config = dict(
    num_attention_heads=2,
    qk_norm=False,
    init_std_qkv=0.0972,
    init_std_up=0.0972,
    init_std_down=0.012,
    optimizer='adamw',
    beta2=0.95,
    batch_tokens=[8192, 16384, 24576],
    max_seq_len=256,
    doc_mask=True,
)
Each number is 200 + 40 x the weight over the matrix's rms, rounded and kept within 0 to 999. Layers, rows and columns count from 0.

# layer 5 MLP gate, 192x64, rms 0.281, rows 121-157, columns 0-63
206,252,189,114,227,181,191,152,219,228,215,128,225,221,165,118,154,248,189,230,158,248,189,193,160,223,267,215,172,169,233,250,224,152,180,226,197,226,164,185,236,256,243,185,178,220,177,160,193,246,241,188,149,201,272,119,252,233,257,142,264,138,247,221
286,197,159,127,177,285,264,178,226,199,186,191,237,225,320,253,194,263,271,252,163,185,241,175,115,210,160,205,213,179,298,223,200,216,198,171,172,204,238,121,247,279,183,149,166,236,243,214,164,145,204,241,183,172,225,201,241,192,237,159,176,184,235,184
214,232,189,222,200,188,212,163,179,140,180,263,183,146,172,150,252,187,121,189,258,124,182,198,227,151,149,202,181,108,209,162,205,234,202,231,122,186,243,176,266,265,242,144,293,218,119,163,188,141,180,222,200,239,207,186,206,187,273,194,212,177,260,258
173,221,172,200,273,195,242,217,206,228,273,234,179,193,158,214,199,206,180,167,201,147,193,218,223,200,177,239,157,174,190,275,179,229,160,216,158,205,112,239,219,217,227,149,179,164,185,140,233,247,191,196,202,179,107,269,199,163,203,147,218,218,194,175
181,181,189,229,126,197,165,178,43,218,241,224,248,199,204,192,160,213,266,287,227,187,170,285,216,175,221,235,163,271,181,246,166,218,127,200,203,224,170,159,172,203,161,160,137,176,274,157,185,207,233,193,265,131,185,129,184,207,225,180,247,103,255,224
215,247,220,251,185,270,198,158,239,218,198,121,212,239,274,145,264,167,236,186,207,219,176,268,199,223,220,198,247,164,233,235,270,221,171,190,232,198,222,212,160,203,312,152,155,313,154,184,189,183,168,211,217,191,169,229,148,207,208,257,249,138,227,157
200,137,260,248,197,220,280,205,217,156,190,157,270,263,192,208,172,191,126,155,155,165,196,236,163,299,255,188,160,228,188,156,170,177,168,202,162,163,239,164,191,222,157,183,180,197,290,143,219,174,232,247,158,187,129,174,103,224,120,274,188,211,184,175
204,178,221,211,131,252,229,152,195,250,243,201,227,228,255,103,177,230,205,257,159,227,214,194,154,191,263,200,169,202,133,187,204,176,131,179,173,226,189,175,186,151,204,156,199,234,163,216,246,160,155,272,237,220,211,197,211,180,192,174,175,181,263,165
186,174,193,201,161,241,231,183,251,159,252,204,229,195,213,160,222,190,164,129,236,209,163,260,234,197,172,235,157,191,256,135,206,143,225,144,193,173,193,212,221,114,191,176,216,195,141,263,206,116,150,186,216,183,171,191,193,165,265,201,179,225,259,249
203,203,244,157,183,233,182,164,181,241,309,198,193,244,177,237,165,203,251,212,207,175,149,154,231,224,121,209,198,185,184,291,135,248,205,203,158,156,159,147,90,231,237,173,211,147,191,159,224,235,184,180,235,152,205,160,157,190,197,139,216,121,230,155
217,221,126,221,280,151,174,143,202,191,187,178,276,220,193,164,170,154,182,227,132,215,231,213,165,243,263,187,233,139,189,264,217,203,171,205,267,215,239,204,165,239,179,177,177,213,227,235,222,201,196,138,134,175,116,213,217,184,269,168,262,224,186,226
232,298,205,241,212,223,188,230,206,251,215,174,230,204,274,148,237,232,206,140,166,139,231,174,168,122,122,206,173,177,220,218,288,200,163,115,200,280,159,200,189,206,213,140,163,210,148,102,185,185,207,165,149,189,182,199,266,195,231,160,210,129,186,249
176,179,194,235,307,177,292,254,277,192,256,265,280,177,212,205,145,243,170,199,209,206,138,156,251,119,223,192,194,214,231,217,140,260,233,244,191,235,198,211,188,230,244,187,186,197,192,206,194,263,176,167,193,189,198,210,177,165,173,112,174,173,250,207
187,208,233,206,230,206,237,231,233,187,187,204,181,191,212,193,262,202,174,179,220,204,173,129,179,181,190,204,178,192,293,213,146,190,183,178,215,199,216,227,210,225,252,145,236,150,182,245,254,189,228,252,172,214,186,276,211,231,233,178,240,245,171,221
273,185,249,172,211,174,144,199,202,172,155,215,254,218,216,208,229,216,206,247,242,272,187,165,209,199,222,207,227,166,145,236,143,188,197,139,226,206,169,178,172,183,199,213,148,231,186,208,225,198,228,146,126,142,247,283,216,215,160,211,215,193,102,165
221,203,192,214,291,151,162,152,222,258,197,200,155,213,148,246,130,281,189,227,212,184,170,185,169,258,191,290,189,233,193,232,221,201,165,292,158,120,136,197,226,159,200,219,192,193,255,124,223,224,255,149,174,242,231,182,132,205,185,230,240,217,198,209
242,188,201,223,207,231,216,231,145,215,183,254,181,165,248,275,216,211,214,169,165,165,172,198,196,169,246,278,238,205,243,233,134,188,130,188,306,161,185,249,200,232,232,246,180,228,189,176,184,216,180,203,225,246,143,145,160,126,173,241,236,211,147,233
233,137,223,260,208,195,204,125,230,217,131,202,228,210,212,198,255,271,240,149,117,220,176,198,184,187,234,222,170,206,231,169,191,154,185,186,108,183,180,218,171,169,168,254,171,202,223,227,191,170,177,211,152,220,183,138,221,158,179,178,177,257,164,230
210,209,237,147,167,164,155,154,212,162,145,192,226,197,213,207,215,169,240,138,180,169,190,166,237,231,104,203,172,250,305,213,181,252,195,192,246,174,146,220,259,269,215,187,156,253,222,180,187,211,212,170,134,291,118,238,207,193,223,167,210,183,227,222
255,218,196,247,116,203,209,183,201,212,202,261,214,208,244,230,189,176,214,152,218,262,233,285,247,318,187,205,227,207,213,181,194,225,142,168,233,140,220,183,229,195,248,207,243,238,214,201,177,190,128,193,196,203,219,187,165,153,207,257,176,147,279,146
228,185,253,172,179,106,189,196,196,168,187,138,128,321,183,166,214,249,127,158,237,225,189,138,199,208,215,199,106,212,229,181,176,207,166,222,244,236,132,118,185,195,224,179,181,261,267,224,209,143,193,206,212,227,185,175,181,230,231,147,220,182,220,188
221,299,222,147,192,158,213,207,183,162,201,129,259,215,229,253,187,263,238,169,175,185,222,192,173,183,181,175,182,199,171,242,183,249,181,219,195,174,173,210,156,226,183,160,184,259,269,252,252,232,268,216,202,258,190,259,260,169,307,194,215,190,174,208
261,192,158,200,225,175,207,114,164,208,156,188,175,248,245,204,184,212,212,197,151,202,203,256,248,244,266,231,173,226,215,243,204,195,139,235,208,218,211,109,198,221,235,211,229,202,223,208,115,170,277,139,157,161,207,158,177,189,258,213,268,216,162,119
261,214,220,158,191,159,192,231,187,157,201,199,169,253,245,156,174,220,100,215,185,219,216,169,284,190,130,226,120,285,194,179,229,211,171,201,260,241,152,211,200,142,160,147,173,270,226,195,204,185,186,176,201,262,203,203,150,146,211,222,193,234,204,170
175,182,219,245,173,208,225,189,205,240,327,169,182,201,202,238,125,114,227,252,137,186,171,204,225,236,202,172,171,177,168,215,177,181,235,159,175,192,176,194,183,249,212,181,213,220,235,242,197,201,267,126,208,181,185,199,216,166,233,188,222,204,248,131
264,199,116,228,130,167,169,206,197,157,177,200,239,183,172,198,152,258,284,167,147,298,208,207,209,172,214,190,177,123,179,241,196,206,125,128,150,138,229,149,161,176,100,183,173,223,153,162,153,238,143,139,274,136,116,238,149,161,226,204,183,178,201,151
193,205,176,236,262,191,126,160,172,175,194,229,231,177,205,277,228,165,211,214,167,125,196,202,218,229,230,216,195,189,228,235,209,244,133,179,229,124,175,187,215,278,223,231,216,267,221,196,173,250,208,186,197,179,200,180,190,178,218,261,212,202,190,174
201,252,200,202,209,225,260,188,157,124,252,180,218,135,220,158,206,191,200,225,132,135,177,316,202,177,197,186,131,157,228,175,188,290,126,132,199,236,231,156,143,162,251,167,164,234,181,228,200,218,210,215,111,90,192,183,184,180,183,148,226,167,245,151
164,217,261,160,200,199,258,238,214,245,230,257,197,157,149,203,192,179,143,199,128,208,217,233,135,187,216,223,112,215,200,176,274,251,221,189,250,242,172,216,169,193,244,128,217,249,120,144,178,229,175,237,183,203,186,160,186,185,227,195,281,105,210,164
240,164,265,182,160,171,307,196,235,184,234,188,164,185,223,131,181,263,191,184,243,167,158,216,233,223,205,270,155,152,179,208,219,233,240,201,208,211,155,183,209,244,243,222,220,301,158,203,184,183,157,187,229,176,228,229,199,186,250,245,259,221,240,247
267,262,195,210,203,248,269,167,189,223,264,251,209,223,283,159,172,185,261,211,119,218,249,192,202,189,200,324,273,154,291,247,203,239,90,177,156,158,241,185,191,309,226,229,186,251,236,178,144,196,156,200,223,197,209,240,120,217,181,246,162,160,203,184
185,244,234,190,185,198,195,159,164,217,164,232,256,252,205,204,207,201,218,202,138,188,195,234,143,210,240,306,212,137,333,181,239,270,185,238,170,208,176,122,180,240,265,213,197,188,212,216,255,176,164,235,326,191,110,195,230,153,237,214,204,150,180,161
222,252,198,146,281,210,268,217,232,260,240,149,234,274,132,96,207,259,169,131,239,246,143,233,216,232,247,233,220,227,221,198,141,236,238,232,174,259,142,207,190,206,255,211,238,183,222,220,177,125,306,179,228,234,203,159,171,243,243,246,198,194,211,229
187,223,225,207,187,212,222,247,217,227,154,206,204,204,244,160,192,264,199,234,213,178,235,228,200,192,151,215,116,245,184,193,136,225,225,197,236,160,225,202,277,241,209,215,193,210,250,218,219,196,174,182,206,209,95,205,266,183,184,260,208,140,210,233
217,173,259,196,202,257,215,48,157,239,236,235,264,236,194,217,214,175,217,202,153,200,219,219,209,189,248,207,159,189,218,190,202,233,107,192,215,248,193,182,212,147,233,180,169,184,249,199,154,251,156,190,247,177,161,98,200,275,245,248,165,188,243,165
228,153,226,250,170,227,241,206,262,182,182,243,159,222,230,177,198,263,185,158,182,207,205,217,201,125,176,215,170,192,133,136,207,286,247,160,209,166,237,214,171,138,207,166,256,225,129,218,235,255,218,117,212,204,130,229,222,109,237,166,227,152,210,186
250,223,202,151,229,223,162,167,159,131,189,249,178,194,233,243,198,267,181,169,155,184,174,189,227,142,205,232,149,225,264,148,217,187,159,193,265,199,171,235,281,128,212,181,233,180,142,149,253,169,189,185,195,218,104,247,156,173,152,240,147,184,225,255
# layer 5 MLP up, 192x64, rms 0.244, rows 121-156, columns 0-63
175,218,185,205,285,248,259,200,197,162,218,237,183,162,138,223,133,142,224,195,173,149,212,144,237,259,219,152,167,210,150,234,221,225,141,263,307,193,172,123,157,214,199,209,262,273,148,157,159,183,217,192,266,224,157,200,138,144,204,233,206,99,220,129
276,195,256,197,243,221,249,216,245,214,172,261,241,136,183,135,248,203,256,142,130,189,187,163,247,164,173,166,189,213,171,121,262,212,186,259,157,254,195,193,151,246,190,154,205,210,208,179,191,224,108,311,198,206,202,173,162,215,182,150,130,241,231,204
134,195,215,161,209,164,185,170,236,214,219,199,212,189,170,269,191,167,199,147,142,175,345,179,175,235,239,182,175,283,226,240,181,154,225,167,241,200,188,210,203,215,180,169,158,303,182,247,201,150,111,163,221,258,192,251,239,227,169,233,194,235,158,171
221,210,154,229,264,222,194,205,213,206,206,190,185,270,187,251,210,179,187,173,207,206,211,220,235,214,194,218,131,219,197,224,177,204,171,217,217,196,169,298,298,217,215,239,172,128,174,140,170,289,242,245,181,204,170,222,185,170,155,177,195,220,222,162
186,186,253,202,129,272,169,263,219,245,176,117,136,174,179,218,188,192,183,172,199,194,209,175,151,170,236,147,201,148,171,240,164,249,175,165,184,278,215,171,232,157,188,171,246,161,301,241,179,207,257,204,220,227,276,259,125,244,187,204,146,168,260,188
269,248,217,179,212,160,233,240,207,192,177,270,192,135,159,256,218,214,203,213,197,160,250,152,177,221,150,183,139,247,153,166,139,207,184,274,160,222,119,203,265,219,164,267,276,161,237,202,141,222,177,122,180,214,199,204,228,155,175,195,154,219,116,282
213,203,182,150,303,150,73,132,239,234,207,232,181,178,169,142,224,224,189,217,209,195,197,216,309,254,224,213,203,230,238,216,173,246,215,257,243,253,242,222,125,234,213,224,201,183,155,204,220,158,240,249,186,221,232,213,200,185,202,78,230,189,237,199
209,133,238,232,183,175,175,183,272,189,225,196,179,191,274,167,260,163,149,223,133,238,197,205,185,188,258,210,245,258,217,180,196,182,190,214,172,186,132,243,221,120,162,214,232,147,216,266,203,243,160,235,243,223,200,167,213,151,138,157,131,210,214,228
175,210,162,227,181,196,224,151,171,195,228,187,218,199,221,193,137,213,128,183,218,191,159,208,191,236,145,193,209,239,164,213,247,197,197,157,233,195,268,187,144,205,205,312,225,180,232,174,205,206,221,214,200,190,217,178,129,226,332,160,240,215,195,206
215,207,232,238,167,217,149,233,205,196,166,271,110,129,200,176,198,212,168,185,233,218,250,277,245,200,212,172,140,108,234,162,195,283,184,139,198,215,174,232,221,263,189,253,207,213,234,229,160,209,207,246,237,164,156,193,210,288,245,214,154,277,205,150
197,211,194,198,157,183,130,280,189,180,203,233,199,256,216,143,159,157,183,211,207,183,159,235,181,217,196,230,210,186,161,208,124,231,173,191,141,191,207,230,212,208,191,182,250,191,213,232,189,209,286,108,193,111,173,62,195,204,231,215,232,199,142,202
132,117,177,163,163,183,224,123,152,161,222,192,210,184,127,214,198,191,179,308,209,248,168,253,255,230,240,215,252,192,196,188,120,239,209,234,159,218,233,176,217,203,246,278,226,231,244,250,226,222,220,207,280,178,174,203,100,197,218,241,207,211,255,154
199,196,190,287,232,222,151,185,189,241,229,225,263,251,190,207,121,216,216,157,147,220,215,256,198,90,253,242,197,221,184,270,181,175,182,197,169,183,284,225,247,165,143,192,177,195,225,188,185,283,132,130,159,225,234,159,181,219,233,149,171,172,264,224
226,202,189,188,203,202,241,211,231,225,255,205,204,195,153,134,228,138,178,186,173,218,198,216,225,174,197,178,261,161,230,238,208,219,170,220,209,185,287,214,150,213,272,257,271,193,183,236,170,184,223,268,224,207,186,251,208,187,231,221,213,237,171,249
224,137,193,223,234,155,146,207,195,234,176,190,166,265,269,137,222,222,198,278,217,294,277,183,174,177,220,184,210,169,153,234,151,199,185,115,215,181,245,215,204,163,212,229,219,212,231,192,183,231,173,205,211,157,222,276,193,160,194,234,297,187,137,132
221,297,216,209,99,233,199,234,175,200,136,134,208,170,220,197,254,177,197,161,212,229,307,261,262,177,153,70,175,190,215,187,181,231,205,130,221,227,242,266,229,240,223,212,204,228,214,220,159,133,218,128,222,180,204,273,254,236,231,171,164,154,245,185
123,107,218,119,183,171,218,213,227,228,182,245,243,235,145,316,198,147,191,153,214,185,223,129,185,192,192,184,210,183,188,177,128,207,191,148,166,155,137,166,252,197,257,190,108,235,176,239,261,264,149,144,196,218,203,188,198,136,174,195,236,151,178,188
220,195,180,218,199,177,216,241,227,144,219,248,107,179,198,166,198,138,175,197,271,206,188,267,238,200,140,191,284,174,187,170,203,248,202,241,279,223,191,132,186,208,232,132,195,220,199,156,197,189,181,219,198,212,206,229,228,181,173,155,164,225,256,194
261,251,166,223,142,177,221,199,227,151,160,211,232,153,213,160,196,225,133,221,158,128,194,163,247,200,160,214,217,224,214,166,267,201,217,236,144,206,191,150,224,164,231,172,172,142,246,205,235,246,253,268,188,212,242,256,228,221,204,89,209,168,185,169
191,225,160,198,231,122,91,175,254,217,251,243,141,132,210,181,168,244,187,239,185,202,229,291,127,254,139,143,189,193,314,203,201,181,195,193,143,258,197,227,208,214,198,191,236,224,235,220,161,244,191,188,209,256,269,251,205,162,245,249,227,183,240,210
271,194,261,150,174,176,270,183,162,202,210,149,187,185,240,175,145,199,177,229,253,171,183,154,193,166,197,214,256,209,245,235,223,165,168,218,156,161,167,219,134,222,148,202,199,222,211,249,210,158,135,250,177,165,262,123,171,209,223,248,215,226,273,192
192,184,175,243,197,254,194,127,218,201,254,246,162,170,189,99,200,144,244,207,160,237,222,162,149,228,247,247,307,209,163,199,225,145,159,217,213,133,250,231,126,199,273,248,188,178,146,161,148,275,182,122,185,217,244,157,168,213,189,199,184,180,202,183
185,182,201,217,174,179,188,121,122,87,249,209,171,178,188,253,232,211,191,194,172,215,161,161,240,197,149,213,273,130,261,175,146,184,126,227,207,193,130,167,210,212,243,294,265,184,224,209,240,210,165,170,157,231,247,222,251,169,194,245,220,247,187,173
152,155,187,221,164,246,269,163,136,240,311,176,209,211,223,205,222,175,157,170,251,148,139,275,236,188,161,230,214,204,195,168,198,199,224,188,229,211,167,211,167,163,191,158,223,182,204,159,120,141,264,153,140,231,230,244,176,172,116,150,268,170,173,184
214,193,210,175,191,190,237,207,102,190,198,158,218,201,262,184,197,185,215,229,73,184,191,201,212,181,202,185,144,263,153,179,182,171,153,170,189,175,263,198,191,189,228,170,140,169,231,235,213,182,225,124,200,167,123,210,157,253,198,225,214,257,221,255
198,174,120,249,160,180,239,156,271,185,141,177,249,239,222,154,220,299,189,188,175,244,247,240,261,209,163,141,231,175,148,127,174,213,233,138,141,174,260,130,171,254,167,188,224,135,188,149,205,166,134,213,263,117,141,221,221,175,196,205,175,227,253,104
198,220,250,216,174,290,192,234,195,188,136,165,269,270,120,120,218,167,192,197,182,231,202,251,218,189,139,208,260,229,169,195,200,211,281,202,154,198,200,193,224,220,201,226,213,149,214,169,184,230,233,108,274,175,183,186,211,214,192,266,226,230,154,210
249,232,160,191,201,234,206,258,130,175,162,180,246,136,197,144,237,148,208,245,186,148,195,271,235,183,165,197,204,155,181,200,203,249,172,204,228,162,247,192,222,113,220,241,197,219,168,207,148,169,251,231,121,139,234,189,189,238,177,179,234,206,210,178
227,213,163,259,177,131,177,154,180,152,187,140,189,274,233,206,193,196,186,185,244,173,224,187,275,206,183,179,260,182,203,280,170,210,188,184,182,219,175,148,207,206,198,215,146,166,217,143,267,216,265,98,238,182,191,210,182,217,236,222,158,263,234,216
181,195,197,264,258,257,185,145,229,150,180,166,282,178,182,220,230,196,211,186,175,233,177,162,139,175,177,197,265,215,242,150,180,152,173,178,160,219,253,199,222,180,196,201,127,109,251,207,195,164,266,146,204,209,199,199,195,181,178,205,108,152,173,135
120,231,160,189,173,238,232,239,173,212,181,253,198,205,171,279,264,204,194,208,238,189,234,234,185,268,211,169,111,219,184,193,151,227,197,190,220,261,118,166,222,145,218,212,191,176,235,209,199,192,250,233,193,208,119,142,233,214,195,206,280,136,257,188
197,214,165,176,198,194,191,218,171,202,143,231,205,243,176,186,179,147,235,248,176,208,140,189,90,237,250,261,236,197,280,175,238,151,235,302,216,98,216,170,171,208,203,265,196,170,226,286,177,204,178,250,249,198,175,140,245,178,176,201,219,181,186,156
324,173,153,218,186,205,164,144,209,196,121,210,238,221,160,233,208,210,198,229,206,226,217,113,178,154,177,210,219,211,217,150,239,139,214,164,208,203,264,162,258,166,173,308,127,176,260,271,198,184,149,88,197,135,191,220,169,159,108,234,196,191,230,159
223,184,226,184,131,230,165,245,177,171,135,196,201,218,240,204,236,186,154,172,237,238,150,177,213,174,269,201,210,273,156,223,186,209,179,190,263,194,193,133,155,194,244,188,178,134,211,202,217,219,189,202,150,195,202,289,156,207,162,199,202,175,221,188
144,188,238,169,154,227,173,236,153,219,202,210,132,236,231,191,143,246,136,304,239,177,141,235,147,137,141,201,156,139,200,236,252,150,166,151,129,167,194,165,214,226,177,164,162,227,156,230,231,224,198,267,223,207,231,181,216,151,179,183,232,141,203,275
241,186,229,248,201,198,277,206,252,203,156,267,205,263,197,260,197,258,209,133,244,228,222,171,181,163,199,193,191,228,121,146,250,258,277,182,280,172,243,192,134,166,208,180,158,187,103,181,169,210,252,151,183,237,155,214,147,226,171,263,203,166,225,256
# layer 5 MLP down (transposed), 192x64, rms 0.178, rows 121-156, columns 0-63
162,152,150,294,118,146,181,186,100,205,226,177,171,158,222,161,248,206,223,235,111,220,169,201,207,183,173,118,238,185,206,150,148,189,162,130,174,241,191,207,223,197,275,213,162,158,201,211,180,177,195,136,176,227,271,239,102,312,151,223,218,190,185,181
192,286,231,155,233,137,148,165,261,192,138,153,123,199,164,177,168,212,160,164,186,239,171,173,136,186,191,190,113,216,223,231,166,199,194,197,195,193,207,215,113,231,118,218,242,202,168,153,264,266,151,288,166,272,235,222,152,236,206,196,137,180,197,137
185,284,116,187,199,234,262,129,181,185,169,136,193,153,199,174,194,142,241,164,185,185,179,203,188,116,189,274,217,178,244,205,221,262,192,176,195,205,210,190,224,284,202,257,251,152,250,216,157,195,208,309,217,219,132,239,217,190,240,164,165,223,200,201
217,271,202,173,187,231,208,225,252,198,177,219,184,285,201,207,175,153,209,238,170,241,257,198,214,230,201,215,146,165,204,204,141,178,236,325,215,191,201,244,278,206,138,226,259,176,199,229,237,222,207,207,185,198,196,188,188,254,142,200,241,209,213,187
205,177,207,189,249,198,207,139,206,188,289,229,294,243,263,177,127,257,189,253,176,185,143,179,190,207,180,339,172,236,207,200,260,226,225,144,269,195,272,241,155,216,203,231,196,209,210,202,243,133,178,200,223,175,240,159,297,279,167,143,227,181,200,199
229,197,266,211,189,181,243,200,222,186,245,203,201,151,185,258,217,211,158,199,171,195,228,168,222,88,204,104,189,240,185,242,169,248,146,116,151,229,156,207,132,181,205,242,200,238,199,222,236,267,241,147,203,216,188,167,140,100,213,165,211,236,165,233
212,222,188,173,198,216,213,243,179,196,192,155,228,103,256,227,257,239,260,208,214,179,177,135,181,208,207,54,314,187,151,178,156,232,145,73,172,230,200,235,198,191,231,206,200,235,179,218,246,244,192,161,242,199,157,210,135,184,215,252,167,220,213,169
156,220,167,193,274,171,188,249,256,172,161,212,222,115,240,297,200,112,165,192,227,179,147,225,244,220,233,149,175,186,165,230,196,175,230,130,210,228,166,242,193,164,241,162,182,125,240,150,157,224,221,159,206,243,221,219,193,104,224,172,203,192,170,210
259,216,230,199,189,147,182,116,180,218,198,181,168,211,239,184,199,282,178,194,213,180,192,195,147,232,202,141,178,137,225,225,204,192,124,262,241,155,214,216,206,175,154,199,158,184,223,253,179,178,216,225,250,213,178,247,223,178,105,148,194,171,213,194
174,205,236,268,232,266,219,230,199,182,198,224,252,198,189,207,183,191,233,281,152,205,214,249,274,237,160,339,165,174,223,223,255,234,128,251,235,154,154,178,179,166,169,248,180,260,210,220,124,189,193,216,228,171,159,217,199,132,163,175,172,261,226,172
146,162,160,247,253,179,116,174,225,217,195,143,133,166,188,195,186,211,246,133,211,176,230,192,180,151,194,167,167,191,182,247,230,153,171,188,154,261,160,208,204,225,241,272,160,310,211,186,209,227,146,196,236,151,217,194,170,229,209,247,133,266,220,188
174,153,206,164,207,161,204,150,225,174,198,206,186,147,222,198,213,261,208,213,157,213,106,202,145,195,196,421,206,176,276,183,170,233,171,240,179,180,187,216,156,209,243,182,187,225,287,197,201,171,202,210,248,229,207,193,232,196,232,211,236,211,203,188
189,212,184,197,160,197,202,255,142,235,145,188,180,194,171,224,301,221,191,179,209,257,234,232,144,251,201,120,175,269,332,211,303,220,163,256,169,206,249,209,239,259,220,269,185,197,162,242,202,237,208,182,190,204,222,242,229,233,159,250,213,203,189,148
203,180,205,194,180,154,208,206,129,172,214,224,167,173,204,137,236,194,196,127,197,254,164,129,154,243,174,221,216,178,229,198,202,231,196,191,186,149,228,167,185,168,242,212,302,149,196,214,191,216,188,165,148,172,223,167,203,294,231,162,224,252,192,225
164,193,213,208,224,219,139,240,168,197,186,241,165,178,187,216,211,170,206,136,261,185,212,226,188,181,235,116,174,240,183,282,237,205,207,200,223,248,265,162,243,188,165,278,142,219,197,149,182,262,218,141,177,126,235,176,297,249,232,207,192,266,193,171
176,138,250,210,281,147,190,194,296,182,165,251,200,261,194,191,166,261,184,217,181,182,166,196,205,222,228,347,169,210,209,193,194,147,175,243,146,155,168,187,205,197,247,184,182,152,258,174,239,257,208,200,216,210,159,229,143,201,221,249,148,300,188,210
170,262,221,169,184,256,180,117,305,232,190,189,178,291,231,154,224,145,219,226,212,170,130,295,135,261,252,169,225,191,197,219,209,246,239,188,161,229,256,89,212,184,140,132,264,195,245,216,165,144,205,173,211,188,179,196,194,279,184,233,230,211,178,213
182,261,201,183,171,198,191,208,231,247,180,204,226,216,263,196,216,214,213,189,134,202,207,202,241,187,263,289,167,222,210,260,257,198,219,132,178,199,153,257,181,268,175,203,199,132,194,196,174,248,220,160,248,216,150,213,186,209,247,217,172,159,236,181
171,226,191,179,230,192,179,127,168,217,214,187,212,184,269,168,211,267,183,174,187,284,228,157,149,257,247,179,238,262,182,130,224,205,268,251,172,163,122,238,164,189,212,217,193,172,228,172,209,183,250,201,206,215,185,198,189,219,205,160,230,169,204,147
212,175,213,242,208,220,171,220,183,186,185,160,172,245,256,260,204,174,152,213,204,109,157,212,233,196,94,54,216,148,186,221,252,158,193,304,240,255,120,183,193,188,215,230,277,243,214,192,217,138,166,240,246,207,221,240,212,183,190,152,239,219,194,189
143,155,211,235,141,260,173,222,204,231,192,191,223,164,254,189,205,232,307,167,194,199,222,187,171,260,222,143,156,174,137,148,218,189,243,225,204,175,254,243,213,239,238,221,170,271,235,164,202,222,246,247,167,251,249,193,206,212,169,206,216,244,140,187
265,148,234,180,239,174,226,228,199,189,226,226,145,164,236,154,205,216,202,156,219,285,155,218,167,229,203,147,198,82,255,202,237,179,205,84,191,245,165,169,152,218,150,196,151,238,167,208,197,195,154,205,225,209,214,121,150,198,209,231,199,206,132,140
216,244,210,154,142,261,230,201,206,257,142,230,228,144,159,229,209,208,181,140,269,164,266,195,194,145,240,154,168,186,188,175,197,187,220,236,164,210,144,241,258,237,185,138,210,105,206,222,188,208,263,155,211,186,170,285,253,198,255,152,148,150,169,154
181,265,148,161,145,238,164,137,170,161,224,206,191,196,131,259,168,175,228,178,238,210,167,197,200,148,146,191,185,291,175,249,189,175,133,131,213,220,200,171,211,166,213,230,135,204,164,217,166,230,245,135,245,255,230,260,184,149,179,214,230,238,287,186
142,242,169,245,233,168,238,189,182,224,175,209,217,151,170,148,205,156,168,183,246,184,158,195,243,152,211,122,192,277,208,279,229,215,201,298,196,231,179,188,210,266,210,154,192,165,232,199,224,257,262,186,249,217,243,227,205,235,168,247,172,205,184,196
187,192,211,190,191,209,189,137,169,225,170,229,214,288,168,289,212,216,217,200,180,203,156,202,200,158,165,127,134,181,216,121,233,225,188,389,250,226,215,177,220,223,243,159,194,208,213,220,157,238,224,206,254,226,196,209,152,125,153,199,206,251,159,190
213,223,231,229,242,172,224,292,213,213,159,208,141,172,247,175,175,192,210,180,254,242,184,156,216,188,149,175,156,221,242,204,163,162,153,148,187,211,238,286,207,195,225,233,103,162,204,166,162,229,218,236,229,242,304,138,199,224,200,229,207,213,208,246
140,132,229,178,205,146,267,265,211,170,157,202,116,252,237,241,129,203,185,226,202,177,190,210,164,193,161,187,173,251,220,167,262,192,209,203,176,132,273,210,196,186,218,179,202,213,191,214,173,202,190,229,179,132,247,182,271,196,147,240,199,248,170,132
231,222,171,159,176,242,199,165,214,173,255,220,174,168,150,203,224,247,279,161,206,244,210,209,187,271,195,308,159,185,261,255,143,212,126,165,150,183,241,234,188,217,213,209,175,214,236,255,193,204,172,195,225,129,285,198,171,216,232,266,214,179,177,184
273,196,212,216,146,129,204,200,237,151,181,179,191,205,212,174,211,197,186,232,158,180,229,211,181,277,266,153,198,176,257,249,233,168,175,163,158,184,112,180,146,229,270,139,215,239,183,234,221,203,257,149,213,228,141,225,191,109,181,187,220,147,164,164
149,185,190,210,187,138,174,158,195,193,198,180,283,175,273,183,263,219,233,165,203,189,227,254,112,222,197,231,127,234,233,218,154,215,213,185,182,168,231,165,271,157,164,83,286,213,227,230,195,168,207,193,210,185,139,157,180,152,160,191,227,176,214,173
207,217,207,267,164,184,254,224,170,221,186,156,113,222,235,171,179,213,194,197,235,193,191,140,178,198,246,79,274,245,161,185,269,118,240,198,240,256,275,255,233,175,165,251,149,184,191,218,126,193,185,165,140,174,227,159,246,204,187,216,190,246,209,209
227,230,181,238,178,211,131,219,298,215,166,169,163,149,244,241,228,253,204,244,177,153,232,235,242,197,184,273,236,182,200,218,199,188,174,83,176,260,169,250,185,156,227,177,206,199,204,223,276,134,166,251,185,205,136,130,233,125,245,97,157,198,187,128
216,178,194,167,213,207,218,123,208,260,204,168,200,209,200,215,197,243,155,213,261,224,217,202,247,154,162,184,197,256,174,190,160,243,196,188,230,197,279,159,87,247,189,208,209,221,200,251,200,204,217,176,264,161,227,181,204,199,169,171,131,246,196,195
213,192,153,228,214,177,160,167,183,202,216,194,245,210,255,228,138,219,208,185,135,206,85,255,213,240,174,223,296,236,176,242,165,174,206,221,236,214,212,124,262,207,161,236,324,217,222,138,187,216,186,179,224,225,214,185,193,165,286,211,170,235,249,133
244,170,162,194,210,215,201,219,214,225,139,162,183,199,160,229,167,259,258,131,264,223,182,241,247,209,217,63,183,220,179,222,258,264,195,198,249,179,236,201,165,219,113,254,189,183,259,195,222,210,257,212,184,205,175,187,224,194,240,249,207,233,292,131